From a checkpoint of a small transformer trained on Wikipedia: LayerNorm before each block.
Each number is 128 + 32 x the weight over its row's rms, rounded and kept within 0 to 255. Layers, rows and columns count from 0. Numbers have three digits each. The size before them is the row's rms in percent of the matrix's.

# v: layer 6 attention value, 384x384, rms 0.0416, rows 297-319, columns 96-191
# o: layer 6 attention output (transposed), 384x384, rms 0.0349, rows 297-319, columns 96-191
# q: layer 6 attention query, 384x384, rms 0.037, rows 320-365, columns 96-191
# k: layer 6 attention key, 384x384, rms 0.0368, rows 320-365, columns 96-191
v297 105:107156129148163099077082086122136083126093179155083098104142163213107134123194030065101104115173158178098130098169119173173105149158164157119146078124123105150163136134153120103119183181114126086084157122158101128135118080097174062114174148163126106154095109158181127114087099106070161110
o297 106:114143130148180086087171126086154108091126092148126137105085145128113104130121188161106109130149088086139131128115110137116134098068114103163167195157067109053153104142129141082124150125105116094079136138114165169188132127099143223178149101160137170153139146082136158100111083124169101117
v298 100:086133115097140086075134161102120143111128147192130125072118088092110173112145090074182118150137144184128151102138134142140105123123153102138056074150144192050110056092122104145073195140092165099130163095165121181149163173144142198114124146146094120188151153209109123120070112095123110098
o298 099:107127094153183149108172110153130164085131090130073192140099173123126123175100143174124109126121087156081078142133036076112097132098116105132163155108141133162120085113119147125150118149199145126180108131127131109106114100130130110089155109136138117068126110056145127082158119174178191115
v299 111:121124125100151142074158146121124181123100168193119117185147171119094154081069160087153151163096148142165145154100108104123168135103118080113159104150075103187167136098146176082136076114102057059153111057172170157115187202092120146106115109090107113133097127120098109167045126107150141207
o299 112:172107167152058158145139120166150114146084120111141205154115120116142117081156144145122062111123125157141155112158153082090145140134140117068093174114159112093048099131142078161102132132184126146096187141115075084152120101158099120085042101130117148144112138127126111109131166047190176101
v300 106:086137077106143139100065088109136139153132091123122087096129103072093128115067174086113082112121133181063155143143090119156133144162137098146160083090097123070182180172111146093141098161137094109111138108099162121165081182104130120148152085151126141134207147153138116083161164155136139181
o300 105:143162157127065180157148199144151147134095115158132113172031147083126189106105091127143094117129090097075138089142082145122134115077081122152125141124138136164109081124137114135126119155132112164180152191142079100141135112106135158112088135098144126131131125117180152176131160129106098178
v301 107:095151095152084131097099109096119113153198158166123154136110162167102155105143119101116205128130140099109069096095088147135098086174167119123100070108156112154068160139162113138176110175123110100096108115128106137149118182134181154134096060158078099045166126138102104106115145097099132141
o301 106:107116129139155115132135124154111113131084189174104099013075127083146136102116134083131040140092147142104185099087164075128117202105077071110136144100169091131110136111149123125107107117129125111092187137090086110123115108094138181163113131093144150081085059090159091188135123110139061112
v302 104:112084110119131153149138161137103102123129126123153079126150149097174109081089162117076112124111133164139147087122145134131113164155159089116107181141125090154184134115095146149128116127123087171143154122095151158140172191135170145179164037091172099131116094089117173154148144143119136129
o302 103:170126118160094097107179094146145136217154117129138095144154078162117098085150125098120171170146140110154123158112159197154147147132117097091120157151134153176127104141159083128102122116157120141101138168145118137114000114133138099062129116093153096089130043108097224069093169129116050135
v303 101:145153120126069126170094184178180103086083168151157154127103133168143182082138071150085153090116144042144118060135126107120127114167163157126172097101124080123121080123160133189181188106099115115112171128097097168185120111167150228172093152114132164055095096123104084113169132167158152128
o303 096:144107066126149172138172069126116124148240107195116159097124176109146073208113143146119120094144129084062137109112136103092132196111128197153142147171154143141158100106077111116105158075211143174162092157133121125137144156116087091071155130146117133108150070142118184154098132172135206098
v304 099:075127153063123129120162133206130095108111113150101130123093078084126111127170091110080182138104146158143137152101178101122132145070102162087133145109090121093091171178178074157084145117177202182118101136157141124049128143123150197116110144193089117148071159115124113127077143088100129125
o304 095:125136090156123069130123111077069150109129139107148220103125133106150120114108162178165126127077125098128108127087099098160105154208095142160136150180192173067126139072099155138138137134128131131107130168086077141146164129104118123171115118096129119090121141121153114125113096142155115050
v305 105:149143113173129091121124118088125130133181156117124124214153098106142106122075118164113106098103119186132083096151120097111088083129118084150102157171133130133125117150132103119119128067110169070095132108161132078134173079122127114120077095160086125149135065129110168172124142160100171134
o305 104:147146110134146112138125077171117092177077151129094140082116113178139150121091090092128097106142139108147181126099130103173190119137133127144090127089117116131137054103208101114140142130172155152047148161104092211102124142165187100104141084153108067091141154045123166150127116088084123094
v306 107:122161088112144079159172096163144118120169134162152095123118123080074142123146156118163142155119164154142069124116089120077235090127101139104151172099130145131123106071098174100066152101147024124140100107123195156151150125194108163108125092118131128118102185120143115075117169071099129103
o306 102:185138122144101177135128183160088167062122080168123062106119107139191133132154163170113135098143104117044144120125065086188116171151066099177090111117101113130196181117157092122108110135156088146104129147111143108116154071064137114095064118131108137105104114159122154117114037154137190179
v307 108:163086104093156181100134128153084153120150123114152113099156166120103134110135109139123109092126097150131097145109118131118112094092111161172142079126153109116047106135162158101047124163104147150098100156081090097140170119150089128109158089128084097098175093111187118181114170105174150156
o307 105:122162098101146135113115114227195110137095145165136151160131120170119082116126136180151121160089135109107122110107115134169074104072115127110102146137113188100136112131104152140089116091164121105128099148097190171165135080148143147152071215123162131104127171114120112091121087105084085126
v308 106:133134109119117138116087155131170166098155092111108095145126149135104174168129146116103193147163120070152050099134143161098039108146135152152147209102137184110169198139181111135086137128149109122163183063118071119086145140135181142106139094178091138103135146142123092126087116111127131060
o308 106:151118172095139149121111077125087111138153162157174136118134085142134153129122046123105142131070139137143126096092145056129138164117138090120062151158177116139172112088110111111120136092120120091072097177124177054111140107080117110144128185096093089126074135139173169157135103085087109117
v309 106:146122143072165072181119110128140178135116083120137103127115155108071056080218131153075140130142117163195147122186139108141098143093138099173127096109166092162166185153093108114104145110100071177124138140122151183172094130109142161084134139125127082093149161172140112157131161109154171086
o309 106:109117135098078121134141121196110091129135162049181104178088115170104145119118068109187168131102097178079151150096137147112158131188137137051105163172160131043141114042121166093121080196130145157122109138124156109075175135128128120107106095171150112093211109112137116158120126133109202083
v310 104:146113149129174117092147182090169156095154081083168141114126142126143148102158120174160203137109101135154144171099136084148102164099090158196149107117129112125145118136089101114126117171082195116077140109173105043144077125143144183111112042196191104142147128150107074107081139108130166106
o310 102:105121130114126150135128151149115146124132107150154139075125143171139098148098114126129061181152164098104055159128144198151036101190113123109099110149140157040142144125145167219150124139124143130164142136161126159180155131107106151115123142106129175154126152130211104164132144037135164129
v311 109:129150116131105134130131128148131127120156106145183118132066159124107143080163104166131086184156072079138068098127149131090136146160129141111146124159193155129130126123192095089147159102116161150046090147147121112127073145122187142137089191136135106163117082141113136128131132152084146182
o311 113:132085151185135107201166133155090091162218082116086107154111140120142119130126104133053173111127164131105099140117155170142143176146174107137109128090109120129140116110073181058232102126122101162118106094092192167127192078162187110087139142161126077098127156125162107157112130121121146082
v312 107:165126103108140151073154129092081062161118185101205083112115119144141163132113087132191138119151127145135155163108063182169115148118126112122089173123082110130146112086141149170157139125090163149143145125134135114114138135157138077092158125100130210074123074113117164088183148072110133152
o312 104:118104146079126136115144141128154131119075141136117082135135158099164139133156163148105121119157199135108159210164089135146151126091086132085115115189150128204075190140134074110106200114140181152148055161165101119094097118131113115083112119135128098103115183113134156171128130116136117111
v313 108:114131141177139105171108126119106126145140096126151101073090092124071156113070187133153098103134060161131141110105166079121162125151093150081119147100114104184137152118124136145182146218091156111105178104154154136117082090103107119109106098129136149168122107095140114095097103073122118129
o313 108:123126159114132135156102166136100133106188139099081134091155084021174069151105188122042115077127137136056137117124160133126110129045100114144130071152177171075130128144157146070079195101114119137151109097085170136130064097153098128125143115128127140138109136186103147147113192133103164140
v314 108:118149131067086105128085136154105188101103128125125214147150149114151111134090128149099123109100134122114110181123106147119098140125091133115159181115150145127122122121150117101121111118210149110135151121133076138174154165128175157124136155162176134150141150172146159179090148081088152122
o314 106:153137156145211142153106178143127103120122087139216114079144128149113178111142195109159152114166093119083068159128105148105106090134138074163157066117107099091155155161142141122137120142072159106045146141119132126124135111065156113124176166102125116070054100124121155176137110106125160128
v315 107:134135093103102166090092115143173177114166182121148101172128195155111106084128156128148143081174152109204137139115178180111101113135131072176097147127094132172103131098108124109142110113132096091084098146106088085136144090113090150123091081095129108110028123112150101106159125096197130088
o315 108:190162132115126115136170083105093128041119178150055137144090128145117125166107101135118138143097098182146100126090156137116129107103174140117128110120090091125130101150170132169094150103139085102122095166125139174147159158132047096178108154159101137123183132143154141142118106085087127132
v316 103:169093110142114096148147113153083088129209117176075110182105087155177131130175165115153159143085187071109117122153109108122119108109109127117127085140104153072109090087108105143154142176149168154091106133091091105093144108115061184158038088128127138078164131097097111153175110145104133085
o316 101:146161156158147108114148132058089092120131099152174122080108180167137119071111163180056089183156148144188070121100098168119123118118140138147154103125189174172158096144131127114159125109092076146102143131138080136123154095111109055092156120076116141143104093104154121106116130149106077125
v317 103:120096043152132081170097146084088122108207124099142051103166068095120204101076098123159144139116094119121142092138172145097127105091113076157119141083136196151129099103151155142105103114144104112130133056133102124144138166119130096153139181143089213148168143135104123188197141148110136145
o317 097:159147174134172146138102134153129116155111174162164136140156106158179059152179127171092118155165158118196125093121082091163131091088153155070121096159129066189128105140097158074125127140110139139124089100096160053168081134130121135098092114131153132102085096113115122137143141066141087235
v318 109:078168077154193118172105128094138085099085188136170117159140162171144123061073166132143101125122107142167092069096156080140073097147166126084147108156106131118113128127142140165096147140123132131066150206142127135086164129142145115110098155155067084126112111157136116094151096090141124098
o318 106:103079131096134120143174155180108134092108151148144059092092125167141165111085170152108144054122116116129103159157126116109125100104078090118073114105154117129123137139131134119141143096159096096080167101111100176095119072165164126085162092069083116146154167112114136124098119120113143051
v319 103:162108072142133116173196065118103147164058118116154107150129160107143176141148129108139133099116179099147124150113106152139126096134135130131170104122090192094063115137079143173122148152115142170102146129172117134069077132179132159110095094196141104157117102138134148124116173130078172104
o319 103:145134183154147120154138120097043099192142088121152138088046138125140155101124116144128106175157109172175102116107183085120114142098042141144075154134169125180121148165203099099108114097159169082182107132177162134113145117128122114091149093094148156134147122145124072115106094096107174058
q320 047:132134077147124147051182090116134152138134147140115147079086073141158096094134139093130140109088130173135113188173100105109092134118122103166138118143135117197161066099110141092138120173115102079122126169214108131049082142170169073164118175111176055141117139136144160108102108141103059147
k320 048:190092169119130148137093117139165121150114129141124149191116152061139105115121105176100107088168141124131064054114158164201161131079125148152136147161138114082149168152077138137175089131115121149154078111145122112160215118115104160089171099166063084117114127114132117104186179100105142080
q321 051:168105151128156139151112174175148091094162095083121087159070133118143156126085170156140211166131141082114065095130045106178124083163106160144168104060094102127096116138109158164134085155122103087116134113111106086053123099111103131119143146114091083090100156082114117076163128119118177112
k321 053:146152119172144109136154109103069161134111138176164136102176103146159132128173107090169139070129163118131148155095255150126115146161159143176113148163145179135117157119156098107126155057123105122177168113128130151146113114114159111136127159136148137204110134195126117142137114189139151206
q322 060:201102123076143122076136141146168113158140081104134092156125104121141117064087118154128149119095140124078116132161132116150163102175132125127100124126127136126158119094154165146150075121151090088148179102110102096091126137056075075127099159109095118111112112165141156054129174158171152104
k322 059:131119179159115114156103117113140123173102140106152176097105151116096146132133147144118111123152180146111131105110160167097102131098191147162108120103142115125119097116103089129090153128095196103174076107143227172179116119157132106145120070159128113161147176112078158093120172146093168167
q323 058:131074144194158179117160204182147048164098139151094166182126172121111095152063180110160170184148170118110126088180111136172108137177132164131134094098123156149125179100162109145171108119130143164159116120137124069170152179072107118115140107148058134113135136115174065092078084151063062079
k323 048:152093122112153146115106112126137146082096105146110186136104096193149126094123148101112105142144120102169171130068185126093094086100123143137105187130097106121122147125118130090129194110103130103128096162162144156132072082196168098120109142120149117149154145176117184137178143172090155131
q324 078:098096124215127167113138145139126022132134151128144135134158084129123102168214123155115091123085132119093172077120094085150136115141123137179110074165076090128123091121090133135159179148130106147176096108142081105198170118128099109122142126166073131142119132083132066151108114119132107101
k324 070:111043074106143128151108172114119145146143132141104092091143150108121059084121155137116107111070121132181101127152176102139154118153078102080135100127136071123162084126116122135139122112112076119144167190117070067119111143155166165103095152104096108124139071115171093158128080118140079049
q325 064:096166126156192102072192145124117195128142129165125147107149090152183148081128166063128152056105118138135136159148107141118142129115153147087155157072098071110142128174129109071113193089123150084118137146093119102106098124173141149145068141161144179173163188141117141194107163094151142099
k325 064:159163086170100113161046102136168105127147184132149149148144150100083174191110091132156113126180153113137107129162129132119106091198175154146156142193137100094141116184081088146177103160140174099039072155080162138174107084193136075139111127120071081119120147057115131169116145100174054167
q326 083:154140087084153090110102120120111242144161076114152136122146171145078163079075129105153122076148135086085116164091141169138187119111196163121165153066138151128117120187162136093089143117090156105112150147150203164107093123131157119075137133095178131112137181166127130144172177126153146168
k326 069:118165170202106133166160134154150103133131104114135114112135096140194116177162148083120171153143174171126203174096116127105107116096104112142123115148086096174102156101142129127162144137106106148159152096148094148095123115078131193165186120151168194141122135152117193137139194115146166137
q327 066:139156158155122164142162080161132073180078159105111102209071114172147140142144116147161142188139127183159092155097154100119164166147106136102103103179112142151106148141127146141173089176118069139144103115129147110114192113072116128133145114128102073155162132121062105094103159185113176061
k327 084:082066115106125090149076159086084145114125113142121101089130099133134152100135100116117104110062144144139083108098163094149070121161102124113112111122139111085152091147106097118118193116058169104135127160098105132160067166152155121105111133143109154116134148146145072145124075098095137150
q328 079:117130136196113151132120125179137090132141173157155163133120166102127146151117094158095106175103142172129132104145100121121126119125084141049122071145139113141163132114116127168162131179125101194142098090109044061115159092082134112149089140124065119107110098088113126124142113162112158068
k328 071:138210120151094179119161132154172074166117159157116173136086127142145169174143073059160096151114087170109107156120107164062103059121152106096144108170172101127146125161139111122156126116157126144130186158100107104169099137141099147120123125089100152119103177130112119097131140145070118174
q329 082:195114104075126078116111121095108184124154131145140072102142132143129099101138171103127168119105161088128137154201157161164162088145137116135159123135108111109142114151120081055091215119092179076114181101110149133128074108198174092082102102102168157104121201154083167159131116104155116146
k329 091:142141169205131172136157120132176097134110143145150169124085108119203110139141086096156157153171170125099143147116078112099136083075125156111133148123146093140058169093121159091109105163128075158164156150115104130084144118085093163179169190122144158168114143105103161164143158126162114127
q330 118:135067089111178117118162124092141188147180085069148101135099104167146134058125166100133131136137109092091154156139152183141117098119176110154123118149158148128142097133118124083110192065113137112127115108140124144108109086174135110136143133135171152140153173170122150096091146113118146142
k330 073:161166109139081147079132089055141123138128128082114105109172085139124113128144110100145126060160138146094166166125150122084115100155141056167103119090176090112088131130088163190107240143144145126152082092148104148210142124177096152136161159142153125115095126124145142187148169108125171094
q331 065:101120071093125140148161130131127159142135078109120155146140080178073205110116118182156090095164148143099111155120083143132104141129160193118141146150132137160090145077120132136143052183128106127117121122193129152111087113024066104136128091122098111122142083155160090165145120166166075094
k331 127:135067076086130128162158151071113167171097155118098128136129132158115117143130103142156109165092131161153098063143132076159076114158087145060117120138129182095106115148137096142168118104125143117127080092095085107178126133148182098075081123133124163071165094092181102104111086136103164108
q332 105:137112152131142116094092137109169117128167165124158122087121196127158165132175159134192140146121118064123154182125156143174100149125139182096099114125118167146109117101135131111141094133106143099148189073134159102122082114109170116166118137224115108194156122101117105158082096136173131158
k332 109:094129097138132151101141170130155165133158093105131071048118192134151147097174121087085116174106131105046149172111105090149123114160180159160126135109097137159149083122095181057124145135158106094142161124174151128140118163182126087129110099123150138132106133133138144176163107136155170149
q333 110:084131121131140143093104090135168117119162130163113079073152152126092192107161076135142129122157140127123174117169126134090125152125126088110163142078089122190085132115141176069139111143124126111098093121162120148088131169164120121104158122148147170150097167189064123105128091156120118128
k333 107:133181122155154179141107065143086151123150066084117130139149139126127162083156100126204110106104131146113087106114158105156154132125146145132151107093084113110131124157107095098164145106088083068130075100123130105136128151118163157072126164109124160125123177098171134169177124184161127088
q334 106:120177102154178169112034065099161122083110133126074187124129139082110119134064071119139161122083114095131184112115140137166094100156140145101109145135112084116169140142135174155144108121125102096092126138214095054078146148118115175146159179170127108175124120138080098113079080134128122143
k334 108:127135069092129183105076091117121127063086148114057122041109143109107090150096084156217115169125116113180169136060164091146132107146128080126130118113166049095178134088120105142163178158150115096126152152170095125172136129153060145116151150118162103087114141119054108173080157188117191123
q335 110:095094142137117180170108089139118116106107186127165226131150078143134126140116098085081133083154198231112144176133043075115128116147104103147171166164142133120141113116127109133086110103105185169148140121175104176076180204121087180195151057133194121137122128140098129170096118073150124136
k335 111:103139134156152138127133151092114112082097162071140187121168075117089047155169087120137128070144161116107124120119092107133146063157120068125158180127117135154131067098095156124129156162105166126077106106159072119140153194162131134055124100111121067144107117209141094155129173176126166058
q336 105:155097138108157113098081150151170074144115060141161149106083077094131096141190087067160147110127147125194149119100110189182179147144110132105143163107063080103121105112185124092147057137153122123131175112124137100156100119103136144124120092138050160099086075121088107143101146160148075134
k336 107:074166070154109070140107124167091110111139116125145134103140132093156108138144093055113135140109111179089106155138118180140131142068119027154169143142132065079116130132148142136111058124121106146142190209120117077184110088122117075117090130142126110149105088093124066135171180140169164115
q337 108:105139075158091132200048092150105125128110141135138146116123102115096125169052165159088098133076149077111184132121121138135125126152094127123169155086109137112131146121077146164113174156145100150146181105080131108113189097177151154152147082138166134139108156160109157122184066144118097136
k337 109:158173109114084114105102155063151142170163131121154109122123160092125047151095147150142159151145122128150102145091123085137105159174095089134125137037107162116115085114087148166159149126117149133132166104121088126162136083174206099179141108131154087123144110182082078171106139111150117105
q338 103:144123133189166142083120094116097091173125112062162107136125202114092098169113142109102084104070070132110178120143187078107120150164116188107102116161083106159095100120088128137201082104097136157149123123093151159131086094076138100108176145095115166135142096112089150100123075190118119140
k338 107:057146135147097131130059125123048137138123131168121131176143163086158125145106136122100134183065147153142178107114091106125159135134130147085136148166092085115135145093139138085081122137140098137122099201140099163094166138092081153138152103102143133120168136170132077171122096149121181154
q339 112:106136114097113107154139084111149112166139089129136162108098104085127155101121139168158101136151123149157143079106131145093157128091153107116125115150105177123143130204103160068133129079126087104122156177136195085126165128150105137169113141118089160140040138120105107117136125112102109086
k339 112:135131131090108088090147155175119139140131097112166148163172146090160110103108091104101146156142067139103150114161110179088163142131134110122108169160082107113107143109099148160118173119133088119101196141141179116134103122129087131179116141164063160147169093158143068154163073177159163117
q340 107:102144153158123107095165090181160139118059147085157122084174132126127117100159111120105113098110201126141177071079076130117151145140132097118162173093113160170181148118178132112107091124083123091166162129083067078146155093086169079107108141114145138137123131114101088143116171126140139107
k340 108:122141155133088127093121164125141171067147087117118105096173176134109097143124148050125138082118189138145153095089071118143132142091109076161125163153182117129139119110127123113113146134082085141167098120110123086120078098094194070177081117168138198172073134138112116157104110130124113085
q341 107:143077149166155084137137156183129144116129099156114077064140140111090108137062114133137111164076144166105078206133064092117133139117157122083128122118093128109098109112146121083080008110120152034102143112110097138072120169091129136164140131095117172142203128148131133151108141146129132111
k341 111:131097170126110135149174171075142156146075129183158094092122135150143121174156108125161103145118228159158148132138113121107119114100137141187142173131112163118143126137127156050090081153094137036163140175156136086064120156142127103134073084140134136200140161080124165145059123112144145111
q342 106:101190154119093178116145200150101116105146130118195135139100165055133127123151137134132133077091154132086126121135113099167080146126127124141174116104153136151142101177156084110149114105103086146092107164115128120141145133128137092127109083131110147130119145096090183124099109073083086183
k342 104:112175132079109171126196159086107089076144198081129092180183127080116113097085122062069131095078114148087115160159091104100089164159097143082166130158147166108153073179110142123164148143136167113127073118105101207185179156117171123073160137165124126165120128095128143117142122123124103114
q343 116:165106122136132088167106125116121128154180112168159124175120168172163115083143136133148165165116121067153125120119154039171165096120079135109144123174090109153164092169117180103150129153125127099088175068140196164138134132122104167089111105136081125049144105098099112139161118097138070128
k343 112:154118136101091103111070111101194141086094160107098140160169110147126102158140087172143142128109129115183151094176121084093146134154125065184114170153143155088130100084112157169102219192111145128112152125084115145114117143111140160053169132109088113097116112088090148143174107076048129099
q344 103:111133187153129123071133044187130156118129145115118147144093137176168141174092140127088091124078139158131150173104133149179125121090146117127131117167091113160128141102136119136088115125091142144171158252182136144127148160168095146096132125086064162123105125143148057145137111103128116199
k344 107:132163121123147096167176114145069165125132154138113079156049118138135137124082148131134133129081189073125092115126166154152173191164132117142109153150106117147149140121160129115174121194103092136126120195149172101145126127162080189150116122089111151165139151133102143120109152104055084121
q345 113:125118157133144091168156120132134071087107106157092100113132200195117092106179173069094118073082162076141081110130120177171121159139134191123142143148146138120133163079112176099096176083103078136132108181106151170092151090098141161158104127061166097109109096109082112087090085204132167153
k345 114:156119121148126143144109128119126093118078140186107088119124150116104076123127094182167104109116140129194100147174114157130135114183095101053104153181124140153138142053126106128141107137083134103076182081174144119110218123137142123181177103086150116165117117150086180085092092125141119130
q346 104:098135134138131123062156134157126088133110167099095186078171146137211095088202146043156174108130093097190108097151109158105116154147091114229105129121125197145087129094154179137108089132126099051108131136121123091142146136106108170108122139174131120122131093131144107123104123092066132127
k346 105:072129135102123132159169119190105150074103191148139111138174092137183193137157152151157145090095085110157083069094121101122196149133079158188093158143143094107132106125132133158136113095123120122155161100151139153151110062120125073124166084112125141170155084076189136171055123103100139112
q347 107:156091151158123134082066140142102098100181113140108188107140164118098139124136132106113088107130176163176201144099086104145115122141180129123080094143100129140155150061141133148138109071144062158109177124096126201115142127127135163141141149116181182117115152174115099073137102133143150089
k347 111:132160154113112124134116145147115158085140194135149121083159130204168148064126128145153078080145224180162124160121115157158108081087132112077079129189094172167098165083109160093176165154139102138187113174129080135095085154134125172106118118116149164121140123223089181125088079175088147087
q348 108:202206125104158190103116143166105134102195091088091156174120130172067116123148142140098187152095147090106097087045136065096137088136133192136102171122076134138125139067121123143109182157113185179148126105136102101106155153139138173116110120108130089151123086146179143175141123141156119111
k348 111:182119111093117184145097090124119145129144108136124155088139129183063174124143165128074117121117114101149130159133159092137153083139136132114142153186073110176073148084126130184127125133101111112200149154151190098119199149101132087132097191096142123148160179195130151129137152086122110119
q349 111:101135117117090094114137167177130160175117133150118124149136076158145129095148113168108135139139148157084143103106117048157139122171094135128132140079143153112126137071112076118160181115092159111170121192120126123120071132117117075152131124097123133081157122040171124176139113169189184096
k349 110:038118105147110148128125189081163163226181124180133107162156054170139101089101137183155115144138099160085089133131136084081074038159117147107123147178181182158117161102073114140138120175085175130125122182094136148127124171092136122136180173096139135127137120050172154144125124115128141117
q350 105:093158084147109134149118173155127123145156169176138131057109128137139104094080123177087098151133114151138203150140156132171098186123163098134083166103125112115147115086128147133149128173168139146072130105095141133155130120118067180125141121118151061123134109127130120124162141105159146172
k350 101:114177130128213077141124109158096137126163155170195122121170161115086146106119169159125159098133135126129138122120156132129105190094140130144128154118126150111153110127106115142180153145128118088174115088118158188158129130102091118110089124127185096109130134115099158155131151114135130129
q351 109:145125094182128150079129096137156059097153105152093056114136074084127152126162110147154085128164068122093146168184154116199166086127127149091121108125136144144084145119135167128134159078130153122125131135123068109166137109133200145109176138037120118099137071148128097106206128131083150125
k351 112:147141137198199086111088123177186082112144103124124095152106119120085203135183177095172127064176077122109132169159117125172139146129111153147127127166105135140096104178126144115138135114163107145114183171136109093136150157144140161135159136134155102145131132121129118134086091078126138142
q352 115:079175109197159084116130171186134137114110139133126086147116070104158140111096146105128123182116149207098201190181151123138171143165180147122127085086142137095167112103100141125086127168092096135116150126145156141195157143174128101144182139115128114229050071120096096048104087211136094119
k352 111:084147167095166178112097169151101188122069127091145168117202112093167069140106175060171106125100170150061125148091145091150095181098103142164128118143116146160157181110107139060115163107131149099076118158120183137102118109152126184138148081147114159093083081124144098129132131193086093128
q353 112:054064166145097126187137106174137115172151122176149109188151154164196164160111105120149124101085090114108145101075110076095079127143129148148116138097149113044170181118175141159135111137145109085199133130064129161165137121085160156105136120135131167143141176169113133132058155154166201088
k353 109:137093197154137108078110161138091098125105150104152147078106175128188121130091165119126121152123138143096137089121186159117095126133156137116122122087149133074082094147105162152136103098132117105144111108108108086100154128106166089138122120174127167060172136124127145094064121211148139141
q354 105:135187101171140102153088139108118103142126087096089108166150163154111121117130134159175130078178085116162134085066115100130078098154097135113133140104127108155108084123141151175114122169105138147170149163153128063118173108163111103072101156159093076169188161180089108116175168117177173100
k354 107:131133100128065155096133164098103102099076050119113123141160163119172179132129143154156083099156111170136136089149124172084137097118115130137228128128164044141095118130100160118067128079149196084138131182099196121099102064138154145117139157153121163119178144117105047117120133095171171161
q355 115:128083169126156108056098203158203093142094136132121113147133076124131115112113098153125139154131074090117177157099152187157160145118171148161142138178093140228139124183097115097176071147099182148224116115115169084161187149143140138169131013128131137131155141117099100083099062114129141123
k355 114:128185110104101128140131114126127116176169136203154125138152118120134163094134109115131141202097082168065098127090174129156111145148156158193095119132114092170150194133106111155122123169112160113127070132133096215159140092132099173143089097166152102101095130074119156114127096134160207112
q356 115:146081100174101096102168054101159110098153101099079163155131134162099161175191170158130075168129083151150110148148104154084170075066076076160137133132185197173150131091165102157173118168142121146103113128161133158099154158148063130136122134113169157136120125133123112192169130132182122118
k356 115:112134161132097125127189124115142136093161117133140111113110112158052099139154190152113106171087088112131180134153089135172158067085071065132075144137126115127175097126128079097151125155120153151098150135215100153093108076107096164115064135141175129077084145159111103125151082098149057092
q357 109:104066095150074095133074167127142184130161170161116061148091175142153143137159113107103179103110085138131122095119053165139075097070149127131160148113122109058104120116116094136097081114074095136109100133112161118194109066154107163129190144068119134065122148129116113144111114157118108136
k357 110:160109072155150152128139166066094132125112188119148045154216162143101136110109121144096153191118087098151135124108120140110119122151148078116170109179128104145097127129086111145110126159106107067184090141096101155129175142084161106146129108165124096143109132129158131170137092108136086108
q358 106:123147135161069111144158152101105173088048192146119098146160120085141125112144135107195153159085124144161093140123094142154100139127070140109084158154080170133145119144092097097156090150180041132160140126121133146136109127105179161115109148211111069152197185141087118170080179090086124063
k358 105:156155100157060153130116111063174097177149120128120146092149125135096181133132138113085128154159145084126151115120032172125073125147032111142116137133129077166136128142146121079118096150076131145143107103140136066133099183075121110122153119182094144135139100108131097088147113115143205111
q359 111:187163147074095115080154157106182131150137088169096182155088109062117167143125129065077182115134138110113165121082021084127123173113099127096179137122163143095085111124108128115095087112103140154174105096157171067159136187149111149149099160134068116086132110122119082147131140151151091148
k359 111:105172153096137043134128134124107176140159097157099073115158131159044162102171103143112187120116169170108121092144130093114146132162147125067140155185140118075135169116112059190112135104120131134122102139075164045136164138134128147156147148087081121163122078130147112103071151132095098131
q360 108:085138095145150094125133172078135171128214190079159137094176109073131164134106151139086157109129134115133188153096149124118165125115129037144164133143132103140184104206088106140076113140152181150081074195151148125153176105107097146163131129170183019167182147124112134062150158108071104137
k360 108:103121090141143090108082127121148161109142126133119142189114150094183171108136146153105132158152164107139096135102138078118139157104142127144142189165155091145081133143123144128111169159174099103122069095129138141140164129089107101077136095127083167120163163132072179131104108158110082146
q361 110:136131113101145115125129083145130134168093114110093169182104127177162107126128107176142125087156096044141157094106150166122115107127098156148087157104110168107147133107074085130097143158106212130122152147134077110139122140160137185082092103083098136160159123176211173169125091123102090115
k361 109:126128108115137099116134129139120109167103151130094133168135122122186122184143113198131072112166071081203111113164142072145118156136115053132100094142164108101129093111105127119159151097120131125213116122117124092141122112142187086183096102139150151160207095120107122134117109073092151115
q362 111:182101034167123135186148128068102163154093101183085097095140132144144104147117099121105137186157081118105052108119117160068132138161146175126156136130059106168098097135096159124093164106119073181106164127057088144125099150159083117134136126125116095134109121099156134099192084141144114125
k362 109:203122073155083103134159152142145159124147115146083134119134174093119083164132107084138135101128077134159089095147123133148092191128114140118067156132095107137118155128161126117111180120100151163102159113129105085110115145144096150105205131117107074141143114164129133120160139143123129153
q363 107:120104092115122149082153105140114091111084113070115112142118125076131117135154124133131145131194080169097135118145105162143164105159111073169158140139121111114104073090104160136103114103104075146144140159147148139130096122105134144115154136093166113092081121147166168167111158170089134111
k363 111:089111148056130234111155180162084101149166088161171166123082116117134144122133120103081106159163076169128141154132122144142075159183143110106161069173124140129136162116111195125063100060141110151063084173154115101125123042115103129116121132102097111124085137181148161107098110191112114170
q364 115:100188106180135104105146061095138158105159139124183151144135110180126140107101123129108079082149154146101110175166136189097175093144140084141181172138090122077075101134110144100132145131091100130127120145158143092074164117154147131072150205150110174160129164093137104106145079104133108122
k364 111:115083163113107098122117113138168116142132071152095193124055106148178123093146171084091145159136142083127228159123120089143141162156099113074145110165113121089136172120147178081129145146083067110145081143114135136046146134105115171105109116043098173161158146136121111131177095157118158116
q365 103:157137146137129099147092087130131148159151150224115220159147161130124081166114106127145121135183119136197140074140049121148105102146082114151114091125150163123165156089084119135134123126087131160161089026152133097113112090114064097113128142113139122167138126131095111109164080091096104104
k365 106:127092155122155165125115099130157155091094128133147172165135153124149116141101074146137089161133097164175101114120151104110113137131117061197132109154090125076133124135101171113125179067144109193145087083131092153137120130145090118161144119125160083117125144142119089128142107154142125097